Each number is 500 + 50 x the weight over its row's rms, rounded and kept within 0 to 999. Layers, rows and columns count from 0. Numbers have three digits each. The size before them is the row's rms in percent of the matrix's.

# layer 3 MLP gate, 192x64, rms 0.245, rows 0-191, columns 0-63
105:516565498455500573509534475443527493491509410465406562571465527573420416547442476439499528450482543468503509550479609535555394474462477561521476514546455580538495509432523401448454528455559547
110:525486517507547521455498604447477532590461497505437473492492479564634582461433493417502523525538481508584599517462472618494494496454544459520462593521495412472430500446500463512418508554533531
100:481517440535530551538461584427493518558536419544456505487513451468493539465492524416459504459573460475569548465479431598510471527495475531553588595463545485442425582399543416495488565554558484
108:356441561461521539494511462465471577501496491473527569491580507467540523508441468582476441576411481412491462565482498426488438480597488481572539514487545510540512613463533500529414534440526503
093:499434439504460464596518518495453559459467462535608569560461563473491445489503608450573462555465555523510524465524569459582423550484500524501593469453556559383514525532559565465510491541505486
096:597496499463488648539583480506567501526467491476438529511502441506497446477477428426425482434540518429517420496477505511423435511362524484579503483502504574437551527470470530433562520461513471
096:443493494487547535405464522398483477464469525425524482499469425543493480563465448476574614511549389553557521487516504414466402436503563567511497463461442503575517491507510421466526506515419423
101:511496449579499387510442500584460530529507485488573493595420459580508465487449488476459467581497522503436557530556484643445439502511515502467447559552487416514533523564433529481514397528512513
090:523515448410515562585563410475536466531439553442548515453477545499460478508574506604487490459497491494394462463498551437466462487502494581522496472499517610497555481486483556621479404547580513
124:501515428532518518621545491525589572527467570413464482467548579534429516520515525502543563492416456412523447654485513530550492532400521512522475480493555476513495438507536530480455450483585491
082:502435495489530464472466450523469553543447497477603490535485373481568514522429525599478543408476489382479544514437480462529475465551542530449472539374474483432541523524513531437517591484531435
095:497509528587493402465455503594471503573545477570555597463560539518521577496494558410443466481437462475476495460470471496417555455510471561632484520533502541378497453503436513453528494478498544
107:483492451506570554476535521451578565505511511461488613427562429495515596534523487412532514535468507534519459616468533518520467533467486486488498443544569475493491554414629596424545484547499447
101:552600546516507475477497514461509528503476403411613458520508455584542454564577560428486493447399459474534476494493544485429488460541425532516426485463569564558491515532480606443533443524465506
095:462499483391531537522490560500465547389599484469501457473556462507508499548426585444548544498574478435467563470517481582404466503494446479436569583389554448516511552495527558532485466539471530
096:500464500536538499564486471552590497501491542380545575547501485467440532569446526532575559473451428548568580512439444535574477576437479557524477542507506503537536458540544410570459406566534517
091:568498540499455480543423525467606520533561456478368566566483380566519489475528459431429489558476439480481551554532496466433495496480477439626470501568490534499440494468450434495521513453464485
109:552554493473447565522459455524567519637528441542581384508460566509478549456599500434504507459489492433520538513453453499508442524468538565501445424506485572518556519565422558497513487534401485
097:503527435478488524540479469541586551404457534480537551505593538419472488522564489546547565459463493459437551533507511464474423557459530676517501567494537467594450502505474503394497462530536516
101:498525419538545500531548454423536425573449489471513507486548398489545517605540490569591524444538515548525613439494490474451510431388552464506505541507507522540533518437526570524456451594532458
109:490484494447453442506469579468449491469513670525447474580442514435476471513394509479457485419453436531490522471419534599539529542459533535543506457526437512526506489479427512457580544558563551
097:454533499517551407571512563470468562467532552560523514475535608435471523465491463520526474582482463560543563514496523563500552443542479473514491495462527484568503422567452623642437549493545547
093:443492467610489396470522518380507448464546432427479500518530505484434491488451470476549533539496418496452459451546433539523486571505406460528537554531568407469466427476538453531446437572457460
091:485428559422425449492527394419542410421507484464522460572530507521428474464520485522365499517587471511451467426495515394599488511536530525490529534494517550511510441475410521458506458539481497
097:524603561492497481490476494403497556480627458510465503513504529516455515377468560453456464489572401544447513574524474428476517515503582549490493577570495410477475483541433472588498505572504474
093:496518511521545487395537480554585566526518380488537549591558486532505458476528477493608523571543563467545483523603616512492522469471544513494465517511484511474561539539568538577621487479527522
087:567541469424512421526501593521495489479458512496614520474414465550454514389540442539449542523528496559565573517544528532500450511503495448481543465497530495411479625527548520549424494587440449
101:497495423539364491563467539501510613542434471451432561521542520389538478459519379496502517547496506540565557542502532513507468553569473623550518543529567532527487443511441514527523528507448513
089:542552602329469572506499532478532506420512494494511487559575584489457546598486505507485509475515536479522563454491480558573532429484496439542492540446448469473511511425588536496496554456545405
109:435513517533503457442511554564468470482525539556541475427519441459570544428576531565512432543459495392563558455408516518463503494619506479532482450509517518468579475464547555546569550569576433
085:526511424507541505557578562437584516530533470478516421521542520557548478506545505498486506468530464417462514394574458456532496463575478594546563472588486399434470453390422523490521437511528515
090:569519462444534504488418507455392465400434489537457517586486438503486579530501439479481512490460453511503477599470538520387417495392515500532565478454515478591500535443558492462488584514547465
091:432548435525506461498512510487446622502456446447456555499486597502407541427453519535648474577445505540502595537524503508530575500485530545486476534534469524404536430467470537527499458533534572
096:417480500409435619508484459475533530473484554529555503544411502451454416556470491499518453541478450520453455515402551485547440552519479552531446496565403507467499524407594613504524485528526503
089:612482594512494538526542443459516509510541551415537471544555415468393432386552523446455463518540546469547507487459549485425516395526473471545529551525554521475554523450564499540471533582520459
097:528567501572476515528422466464502345499616432600504586493452520562478474563466529390494441469484461501441505548478429491506440549534496519502538528517485496419417522464464479505492528519588493
091:501551558512522459516468633520572509538538483502500517510524571390431458439519548457445521456523450434532527478485547482424524510572513521521534545442520478563442535378577503520630553516506440
107:523512517530571468410431512479585558516474478483535526462480453533479432469470451427395455527548482506427561480558520511503485421350528466517385532466486458457522547453548417525450448519548541
110:455437547496583534513428477563458467522459525481535421488497465514459446547462538479568605487491477464516574451525514471510520555446505513475471500415560446469560556557508452528572688545458535
108:533516516499540483503424449418459467591565549530448505550498458555532446429502448406494490602546480461511483455544543527480512529563403458575461464466466553470535513440435426552549610425502450
095:483552437425538493578536522421488578407458497496523487451532589462452499468481526443475573491518465416482500510537500634477481411448505495571585532512535488441529510400541500480512587583538522
105:404459421510599447534514474419557523565512479472461472473503483502499473541456453507534547502479538426471450509619603536559577510546559526516540506486597570496496478456498458469564588411550547
101:472540545573571560467510576528510533531573445528474439547442478477494572463469463501503465530455351515468524551414563514513486501481572498474461486593423624407465523519472504488518560568537479
099:621510470475526530565420523487526378441499588522499518545478484563521609630520548542467505486396498492436548513505459510506537550518534506500467557476467500391500434429511502438479465545521533
088:517435515536441471545560576434498518598616509580464484456453609475577427471486498395484514498532559491459513490447575482486470602510429498529476498501434504479555471482488496465579442547567456
090:470473534478522457497495397559519460506435440492503518524504467494479470479527540497455517555472420494537505502487459492542447357518466513497368461450525509568618569639515481503429513502583436
105:543556485422469461541481520572474533419540495399608458479475459563450538434500476439480545545438440581522498402493446504577479495443504519403468487503490530472566437543459555469446398520498547
101:461413550526457472542437425398605449511498565588441486517544538525516512533435428485496517542501438521518438473448524466545502542477528549410521463554455414501488541534481613528521549486570408
094:504504459556421575482520574497524514525511427459477543473504376423449591512532420518476434537497454489534493457394450467450565473468510497574451525501482500441522500428490438419639480536487516
102:475549458544488458417500559478407504530535464368510468474526455539468520449492466519531476453545426454417606499499559530395480512493436467503502516543491590502566454396566473568479515573447483
100:481435452389454486533483540424575507498441470441527504548529479476538523397520504402349495470543531500564460607570475468513538544491527420468493563467527558545465537450470458500479560506521446
106:491489550487490465478476445516521451572467569459500490494527581552432496457452559555609432394490513489505520591526621454507505527537512576470570530537512516494529519371412482457407544476485478
111:553523400498541381430550559457511458493528528469528490522560521446466556542639564493583498483541537502541417463520625516498409516489511566494479552569502516450503497439494515442454541534519450
092:450508432479570488577463478548510477514562581562436481483424444466465435478572414536531425471558458561498511485522610524438420518507510489517438451560515478486560418531412478582464456528459564
093:602463581501606591425451488466634457567464486478528486508517480523576563442514533520494470486481487470480508519426535522487478482533392503537429567523506516366467456467529532513500580537496534
101:479547464517544478481514482548504485559499434522592449504450470395572529433504446533412492548507409438440489459428457462500465542459527569521469525502497588456518505478541480584476564355417466
099:471461479564513534439460497495525480536583515474579539471570443425499479476523426468482425519478522473556502544529594579476509489516407451583488532538638555509581479445588532565501487589506457
101:480609516490526489423464529438474477508474465513538514568469533545468518447493591550544474478518460375498488489457508486462574442403508568413505519478506428533530427490475594465629489546411487
085:492497449540454525601513452542516445499442464477489484425530487550444402458585498403526396598499560531508490525521540525404512434484483477549471553490487498447540434449566464473486409560544586
087:460575556540494468500455550456488409405435547557519497582493499434453435478499499498535550561516555524474485528637587531490458515443585499462496467573492546562430543475456571441497450421480531
105:555463460518523456459529500546507427427504557522573465571547454511483498549503477457559554419541513514498525563390555596483481515584491567600482544453516480462486607472529432566409498569518551
095:544482475505445557486547532451544402567574425517479511480518502409555518570460491492453414560552542566458490567461509552464544463637549448487501537479572486432499559435541452465545481453567556
094:463402528483505520543514459477518455494486556524398471415597570531480459521572521444413467545477495449427498492443544427489512555495558522532361459469510507405399491454469501589519526498482505
105:511489589480514416529486442521547500558550384644442482529546523488455496503517585508551515448472493556521490476441448565564462506499585525489486513535551545482458404564409448492568533454542556
107:512480513541563400514476434450523487419513487508507456561506530520542510552572571514611513462547437420579440505501454433475413457398546505433453485433430436495452534461536522555490498424442534
105:449525524471486524484501451537506372522555598525546408521461520491520569476489513444565434488491479468551477442475486456547605484452532415526526509381395498388551513529553452512452501550527468
101:558531486569499486491545500469437534468492467526536434553564553522523484476484409389375474592577518506537433498592520529433461506482504514445475442399512514430541504524415536458469444440500573
093:489514451473513562539523452465511453607563523366443519482514514523575571451499456494508471496605511510457604559526516581572557465475452415466565533581505470496553488511469543578510412464511492
105:599543460519555415505613556455518495444527530475503510528449485513492501464347463513517469519538459612576498477489508558540618520517577540525493465478473430457488483445532542404474466551515465
089:498515530520421453502534489455588529480577545623420568448522484491416544458532431524525522458508492488577501446503429528452576527533483514507529457495457386459426458466392534501564580477487555
099:574559426444472568514436485461534560474485477525408443546548428543496521564464429523507450477535512580507535545494554480507418519459526534476517385421474508536456424413486533486566520551573597
109:529503571500444473526547539527511521579539540464587483466555467468526459467579553543447472578437586450480462493467584483492604521513473444535535514395572575463483552441629514548484518536541474
104:436370517566559503532500400486505488586551445500547427464503516513486428509418553424494520606514531505537437564457458450446527507546580590528439494516544512501501518503463506470523618443485501
089:474526536463447505458530564514532579508475589473473529544519461493503430528523513585526564443560446525460520330542498510498495448469588550388478498463431478470496531415456516485457590569471459
104:510469424419501496473536505477560521478356547468518492565543482560499485417428479490541441571504526448446546572483531524599497493457588524479529443468541432551474508496535563624474578492483560
107:451491440584528528476543438489561414495524450463565602532486488471521530429529500438555574542451510415496456460520470498503461396410527472512588501555451459610505441480417536506484561473432502
102:515529436544445511552505573502580596581578466581533455565425532573494532465533485485451460522626558478429575498578462449553495443438538541525522534450499452530522459477449516501574502486550556
100:570505504579518419433511477459540470560523508365480483506532493521482520463507436449455543509576546472502513472423561514389474524562560481528443552507511426512501575400550577498508525376498542
113:551524528514548482483413494431546514463552536537436414441514521456547602415501494530489508434503465469555594461475421438490506502580564500489499416457565496464526590468427491451441558577575464
090:460463448541616543576553507486493550616518508548514442525515522499482520489500507550518569594549461451469556523527476485414511587423492420555482552612492551438517471448555511514552543485583559
102:530502438565470417535646519496487379546537504534464455488560579438516505484553485548515557562473506533504539512572505425440554510511504480510442524559511631552512450477497486563570487584548509
100:513488550467444477456413475512557543571526535518554524545456495502461549472498513712565480441504485441501439450514531529503481480507497507520476458491594393523559524537495553579575566537458515
099:463455509487518518527385483502466554513512472538581592473542411411563455458522529490638480469493505490559524463415529531576625493511523541533417541510572427483546541546505517478467480554540495
107:511434527438563461464513478527514444489462567562545464556543496490562570511551545518490508505571533420468517526501542481446539341505589384447534580416503475528562523419455552537529504517451496
098:511530481493506581547442460397467570492535482498500553550606466478494451476575524454546514426511476513544514529477528521472463552519562419542501529524493493342454520422478489519398507560382454
102:576445488518566472454550548439528508484561508401565534520446438576513574379431373491418556514505514481459521517514453466421506466518584548552488504527439480557545518476542481484450495458456563
101:536547418495571510450480549386609503452448469489525460470532510536466518531397467501535466584576413552438510512450528589472468542513514627517480531529439510482533475458559475465438418494514541
102:517594474502557515483536464509482541417579477390512520524449487590532482534529578560588561458510447488509498583626509527425394450425444542473457518487528533509435504469565432470490466510512497
098:480521523579459437476471441547512431556509524520457527495505473492415453515443471453531520444525510545475387473502465521488508488398512486475472461439346605489527508388424458430565501479563462
096:492438563541441526459564484394629500501469565535531554506524405499652489508470434478418545503528554504433461509464552494490508529498505489538475558408512528454560503396454462452476541499503479
098:467508500511424499494507554556547502547524530543542526499529499523448593497375449487561480551509435479433483467446531474541521461465608527420480395608397521558474491548484551480584563503548553
096:440431543481500486415536499485504571494546483400540492525553513469518531426499504485555477611512534453508520567460450496509493466551386401492539503569553501448514571472545499499423536639542420
101:513548436538487489554546475574486500551602434513543508437447450543538536426520565474457551449524490570493607465614449519487513478560540463445493528534561435515505489530458507492598478635451474
095:479507514501491568508520517442511619446540504480476500428459575494525491526551542463472513464534431511530577524562607560489515557552485573521520513479518440413473497471443557489531420608499656
106:340481541413525459491495551534549548510447533519458481459491475391464493465539502496536489505447499489518478506430549541527469530501470530487530422529512550498609492525630464635575536540491451
099:463501530497468500496479565606448508517498635495520521567384424500446600506513430472524481450429455537485497500543434495570507545521431495490449516402466465557525544529481550438553505414584495
097:501497485423526552500486496555544401543494567495463413479480541518577569526477546455482603478494512532439475535486533563633571581440534464570540520504482533394482456493538464573459556524565555
109:498537504429489522452495432534492406434541631553531548518470508429622541504468525491541556511338435497503464457533528541509530532557573540529562524465540502480446476525489466465557482593491486
087:522581601475436508503526447526545489522495531494524551539396485445416497526404467564557575467475532451388554546468491427467520482451543517537533465594559506529482476471470500653480532501512480
091:541467473544479470458603441534504490647473533444533522579513475494397423455472502483536485615535479554582550559486504586487531494523581476534464516569467477482596499558454565535513493495540536
105:454528506506560470521538517485584488547588463483505421504462550497572371524415475552510461607451582473444415452468563476518520472516502650512514420465469455510504469501504543550517497434467526
092:534520603601519497543417524539572448441510487473483520493517521470495517474538444514438453524487507428461534445473476492490579578570436528602497567449526500391413532484507551390547578491472458
104:588476523491408459583510546487464620441525514547479548592511519528518521559462479536576494488454513462506527538544527504510402504505487624534522437479515461520419458517566504383554546417552521
092:485513475517498490515514483540588527504451605482513448522457585505527464477533448521523434533555516542465534499550495588566496522564552556512574560558555532391469430401440508541597429566505589
089:516486566483558487543550468529422559571566484414480549472482495486483417499482482540522508531443436579449510538600525560519490507404536494565511504526613545482459452589449522454400484445415549
104:455526419531482550554476531533477536531503549561510485493594515443442522592539470527417591581491480566533463515497499582477429562403483463480579508514579437454554542505510474404562493549569550
090:507459520549509467518526503496530531603480441464493529576432497455503477464440562477469568456572484615500502531531515505386449505417536465538508443624550515453536614461554569505429482564498467
100:552434488426424471567557412453536483445502435475461519467506441483474579519540470548595399435459483407494444508476516493449551539487423534515453509476450520492507494434630602546539513489467505
092:536500547549515476559533480454468489468480493448435545559493480494518481451520440540479355576548517450528503496486568476439557548413488545544525489453564475628549394526432554522507587421488451
095:491411526431590521434616421463510476477527459540474520440456518533513431489502454574534467575476485469449520529579489440412509493512432504455448436429529439400513486510481421506494515462478615
103:517383576541510504597450421496573445528491483562494563549494580480477541546538472466506413517533497505452392547491584515472462592517445582523470511421462541543510519496480572505524509430428556
103:574545610562495497511488482483571393467408502442550517410492546495501523466523489592557536497457483409537589413449473534449460520562455516593444469402476529439472516478491504426489506479496512
108:451469581521550517414464515526577516577524498585498426468475441565449479407537424416426434454460361446487505501463438505498485533522501544496484500429517445519509492506380450534464536514469527
102:545540558479388503549490440582517455526520559523414510560538486470423541458529483501456422440474525478489522506488406572529437453483603489567503571411469555531489528559485528533478560466623507
100:495414519530521478589497397389446501548444435495505541550478502544457445513522584422553488550545523455536482526591484482512469455418498502535537495506456591500535513592380477535489585503567508
107:360533491508578493403550505536545572524489467513528557550624473491528475482533424395531545459547437507558500465485532511505483571533545509420525543513554480422571502518501410530518430555499457
109:517484452500501376519532553530486522560496538460544406484458496507517409487413395536485462546477585579410535549515633548565465488527535536494440453540492532440465532501527486462456479445476579
115:505575518451560642523453467520649529548542492467483445488568496476582555495450414482470470514486542523579460487518570484548504500519512521424403542540558533463547538504522475483522563571535430
114:539546466516424480521513498532441601524493554524594506538488459510477600575591409560618496498497504450466581479434500448442500455498563591541421537480491477503514549531525605511445455504470509
105:555539490433520542489555423436586477540473457545608447610487460459479536449530495380385538483526503470505502520466484476504468463480554424477548556540469562550557553466525410491511560540557544
092:608501478482527487520546531493522511453448514458527516510540429517454541423438510504508487428532500561405540550574497497528462670597500541454541362493471491511526478511446548455583530537499535
088:485509494494512499607494541532558475484476464595483472522436505503503574609474553470530588542448522526419517501411506407473431479529509593551604509390467560488514462480516544456442520452487583
093:502501355453538479522472566494421429506498491467631434442479580427549530527544483463497447503538579543509497488509589497530456513492403549463554466519582477446477547506502612465489441497507483
090:511494521502478550515488510438485451465620464518473521645505457474514617508521421583456454481573531559513562481504456552492546571491589486602543526485517404510508564486561564558528531483514476
092:581518520441454502406476543396495475562440506528602491518497507402492476499494450459590483558515434519576472437494500499563507512522412495422418445401501588478504454453576477490479455543481546
101:548437489462499563503497535472502620594523470519535435598564471503478584463444483454528589457468438503483468513461549552493487487516518443589568580544416444522443434401438466455480461530498496
097:456440473575562357544527555435475522504468537470430532445512515567486420438557415521494500547445493476567501475479528481490378509480431499510435392468575527505480483528521550495495495412506420
106:445589437463564469449535459455559598520458537389547397555486522487467453562469525484524514478501442508445503523522520496518553505504466542549448582473473517544383510369525504486596489487562519
102:494449557461508530464425453424503454434488502533479423525535558492608511505493443506465465553396540587535416539542554484491441592534410551559507484464441479392437540466482497471552501477500580
108:488485503454458563608521497461567567428482469454415520516518478510472562464482497500554543400484484498483461495535410513457516464434385566543523388470536464537534535426558500429619484482518550
109:452510550512453460454521491572468562540596552497519504550520576523598452453556454545508354496528505451497520477520549475566499472502532538427479492476563601398554464517391542528557458512494454
097:442421483406594622493450521505557641471538513491513477423469528534569577532557490477519532545507443432512471512480514474523485416525565455514513477462532482403501589535508476523420478527550548
098:507470550477496550535503479463508536518569527381512516402519486420520473459516479572512424575525515483561528521543557445433514404481449495545454503523536599412511502544551543633517494409543557
093:464518459506547437570481496464496461547536442445485519456602482514528479487594469468487566487465499406540397419329493456467454437441481454515466534458512569490516480476545481566417546500465460
111:464563558520518432524454511491509598486570437490503529443458475442520460522458419529499455596364575554517507490527612540440493479476531586565574443497555479460519525506531484477456547434535576
099:562514549441504418466507462558543483547463510483522482406415367526464547494581477401477509464537513491461491494578480497491485505490542500506372446435462516493582556563565520442528460420504424
103:447466473521554383476610412509523493551503447534426590524534512488403504507448443500500472596488586445506466538425403505479486513437458496512498515546529459556523522380497514425526524514494436
105:393516363525521460574486488580496442483529503439540448629545563437497495497494478535564422548541523523493570595469464482509484539552534492520555560515507465458432530520489560491498495566492394
115:531533349497447473564501456516496417524577505492506411548492499509545531451493515478447546453451582519593512557520413544545546475450627553540474430457554481579537492550501495517437513487500444
101:410396486529556506422482469492573469486498525502498584507380438518546517483465402416528490570520377538477464528491435537525433485539540472447444408476447469468521542529463480516450537531500421
098:549551507517525439490386415539515440496565454477479503519519553499540555487501541444511489497496445545540451455548439432536592488419490545526441662524549447443510504584432471514581483477501439
088:460484472352482483551496459491579541518464505488533441561425553492511570484482526452445529513567511409508494440502428412519531455497474498470525565500523548534595519533472500652507580474578511
087:465531534455517572545475399535485489441472519490495522513543426528494514530543574573659498546530517515576409453520495518498539475546566531479543544516503457445521503565428623551512487488620492
101:436556472542515455509596476522466562613557479515549523496587515511573358388476482563580464540492596546618449525498488480470494546473434534494461501439542461523464500452534497488490497510506487
101:484519535450483515517416387541476414515507480495493499524476456451391404569489567486543480568481580500520550459538485548496442500492460494587473564538529592416623479456528545506570426493514500
097:663469592441492496507461534487535509461552508488523561497587486495453458507541458535466447492430464535498509444617479467502512458488540536504454517358499452547489586516509429498479479494568602
101:526458418496541472448567576476556562521509529501545559578446521391599529529481497476512530565439516546372503563504542524464406469402528500443480514468470521508394561522544529558482507514455534
103:434473446476600411556509400543544523504478545427483477450552544444520481499569471459553468472431460516497442594471497518522401483553442539474608572532496422528532502488438549412546495549475520
095:546574531464550511501448496568493523488481520512581477509388498504491452441561549440406538582524480578492509500533533506467539509529426491499385557365600526446549468530449421521495496566531483
081:510453392512552396515414482518537480497596513451530509583506530534499526526564491481525561461458496415505541557530425556453502469572467524582497579463422490502450490552391405564528443509500521
092:580547496402480531586466533401484477469565528524381475498466548494556474585499453544501553474573475471490504514629468469497534542521558512531499427485603498488429431487472394479511535494513552
108:424470503479497543541535544476480505426548582534467561486444587477487467503490407583608461457474448478478540434427538511467412579463499599519555426422522495450463497518565537502478577460557538
103:435568529412415531552466475504469501390544472482426511518501606535498563458491511437453345519465430579503546505448555484524414527443420526461468535482552500482494455534491482480473485478526579
095:445582541512507497488412629476495532521474508537449481499536558566483528504459461413499536471423510598481555577539505558436437502468504549442512579591460411501529492484417453519470433587462490
102:495567451407456519582497465528504513577483486453500494477537618594493497505541486543525483483520510445391506495523469457555560480451570535410508472484630518464453411569434466485474457500577438
094:513422410523544533520445520515562437515518445531505489452507528569483568531591525492566519498562493466463579476541513461586499580484520519565549543495461415376429447519395449554512535521506413
087:462466512453438536547390462469538504393455533546564461434513532519500537505577476560443501493582535495502517587518536511511518540505560475573511536522469452459626446567505558460596516604555530
122:393421477516483438596508560568472584550459552563540561435449520400485488440513506543552526482512504543485524484465521536532479517516535582461428413519542506375540507551567516570476479544464450
110:468582490537471525553549539540546495464438516585533482406562576492503520549544547471490454480501477430487509559500535451547511601482496600587488552525487488341455518471553481537522566498602482
106:416400437618491454512511504584487457532550464489540518438574483459505498506497414475543480563441475451506434523456537550514508500509583439469492557546523580466566513464565575469487611550505416
099:494548575518383542503494446506498474428547541409558562594562472387500522486456375548542580495519616540474484502495503506506540481544469505583529551532542487555489524462482549441469482523551552
114:426437430488533469486503480568565554551472500479546579471579506463500512532525480422551528480509543425632500592495515568502505598440572375480465490491533481494465519455510480534484480559541392
097:498510589587504481478520588405528486512511454520418492507445471586528528487501453498468498479461473529412462447494566547432512519470605518623542489564532510509397566432495543460518589517572531
108:439511514482502436460423590480520537491542511508530473523525572537416449447461518420602472542466528420605514471449588536534541490566533500517497498496597545439506509467496455552575628500432489
097:552375553460508436512553406484516528555428499396516479443586495514526498491515467518484514492430565451452555562462423465445513531447447473501407513471437576447537483480507526550385510451475443
101:490463449430499468471575527473628390438548511437472564423485473554490451421471536501464517445493487410551484535601446434466502547490535469444475509535457430494482513388498502477473480422568488
110:529474604544456434574393529488526546539479483482500454501421520464517570509529471416493404527473488405498536575518475517578467436510475420458519483468516595470615598532543505530489512445545507
099:495446614477549447446450567525529544515451468476468512590498398496488419507442527581516552448500410437398497441437517518509497390563544527460442490475540517531530567417504513507476583503487491
104:554459462452430447522457510504405551474494521561565508425465469480535562391563422572556575510471476589522523504479520411493500455498577454507432432471466498469553439563426481561418523518547491
111:557510567506474482554423463458519522446526501489524514590522455562494480466545525410405517491445488542544464486527508477528461441502470525564440462453437596515586573492435503417362445563553445
095:448470542619504528516502511526452450500534457564540481472590467446640449562547526460404467547527451515462558503421486533485487510460531525444499481474601491490501591541486507482558425624499494
108:494596522492519558521429493527527500532515448425422501553524485558537549448518451468486438522564399498529566467529425459493513421416497455481482605501494519522573601621446472469488528551527421
097:550581394411466472481584498485521433495518479473475559535467505427516560421517544495549491511527467582554465508517490443512523504504569482532489501505545532497482579517463408409475653428581456
104:441485527555433411457598476483470460467459460505540595464527499472543464489431433504463480540431478574574586446510467461480479392433536486391456462433488494575526505543445544448565563495505501
095:491537524470518458493501517582416459399552578466521495539544506485516478508521556446623506512422425500496542501442495509468494476539429507583572526415515406504476444517519486380478561409545432
107:516476569415503465442506558412511509524475583551409491478550536425481513513459405546544477502400477547452513434396552510546420458472515597475519445435490586472424458429527493485476526516523489
100:566520509469540471552491498474507474551500488551498414568521522534543588499463503482482582568543555453472444541596431537455489603507479449479596599484479516419413425454469426538466441449546544
104:427495396490515501480453538558523475428436547543555541509464399492538597562490486467582579522524487505539541524538490467482465502500480492455468551481574576408528537535437485524436524662511458
106:540466625587442552494503516439517508505446421433531561492444506517563516483507504520477493571576409487445526466517511461496453450446450470517533388479552485502482482605340512542490469539503507
095:454487578508522455581551382400522500527532492450483496478570519559521425427488548452590449549498448522482525424437476436516501601495446500532429481526456442514440537438513509435524561514419557
103:559568516510472480517539547423556567600508544396520507548648464501512464478501532546565503404607515467483546496457492509556589488473496467441526506525486490450442550488525507490485445600499588
089:425540487453519442532491555502411513502544489448524497447525494499476471585453487616552505526404404557561550455477526492371518510524547442495596495530599536462427503442556551476547505534465528
104:526536442551489478512411545508515498497455429498496578511619499428408570449458503503454474519490431554524548444489554539445518470436451500591530584501486446620527482449470468498557596537568468
094:578515469452519491520491547402593399448527534544499514551475406595492518525447491515535542544494525408441461504502420594536475551509540481416499512494499435505493421493440406542424487448571497
105:518581431520517403493511541491487407548561496352517495472559439515494465399439517534468488456469498549474511523517483551461506499442452460398485528552494471573582513486462464424413401532508484
098:514500562470461492601463526460453528395526464555537543442496503502497471550531480458507644463459457536490427517520553508453466583532545569488565486390506428520461492524547560555618550468489553
104:506514491439495490589460504515560446404467519499501522502539443529523458478487579416458549466467389465479475391508497465457451555537506441520530484486504516497523527481441463377571499540569340
102:481561390515567428471498502521464423502506412459444453594465509478536496539491362480454480499411425440477432470478419442557502441488465501441484545447515519482496512500493443464494613428469486
111:445522574434585479577615499501520555593510423517530536546524495512443472551370482517507597532557449484571485512513455518533491526509497560431507488532474546589565456458443480499566549451490432
106:550509505521548511547494455520551523464549572354528447518509532508515472453604522452574533385457559429472571531595451546411507483463474446521549537521462463426529541478481440530559489479478574
112:467506418499421539580361466462437483484549544515451566502477486488547546455499516457469526482475500489486548530473499505515474594485500496641547466427465518449448520472509358476433559491592484
087:544473456572445516527544570445480522448520562523530445578552463544450522463521473489507480496458562498601465473523467635486626498549466528510477522494540461595565466399447498450570523574517546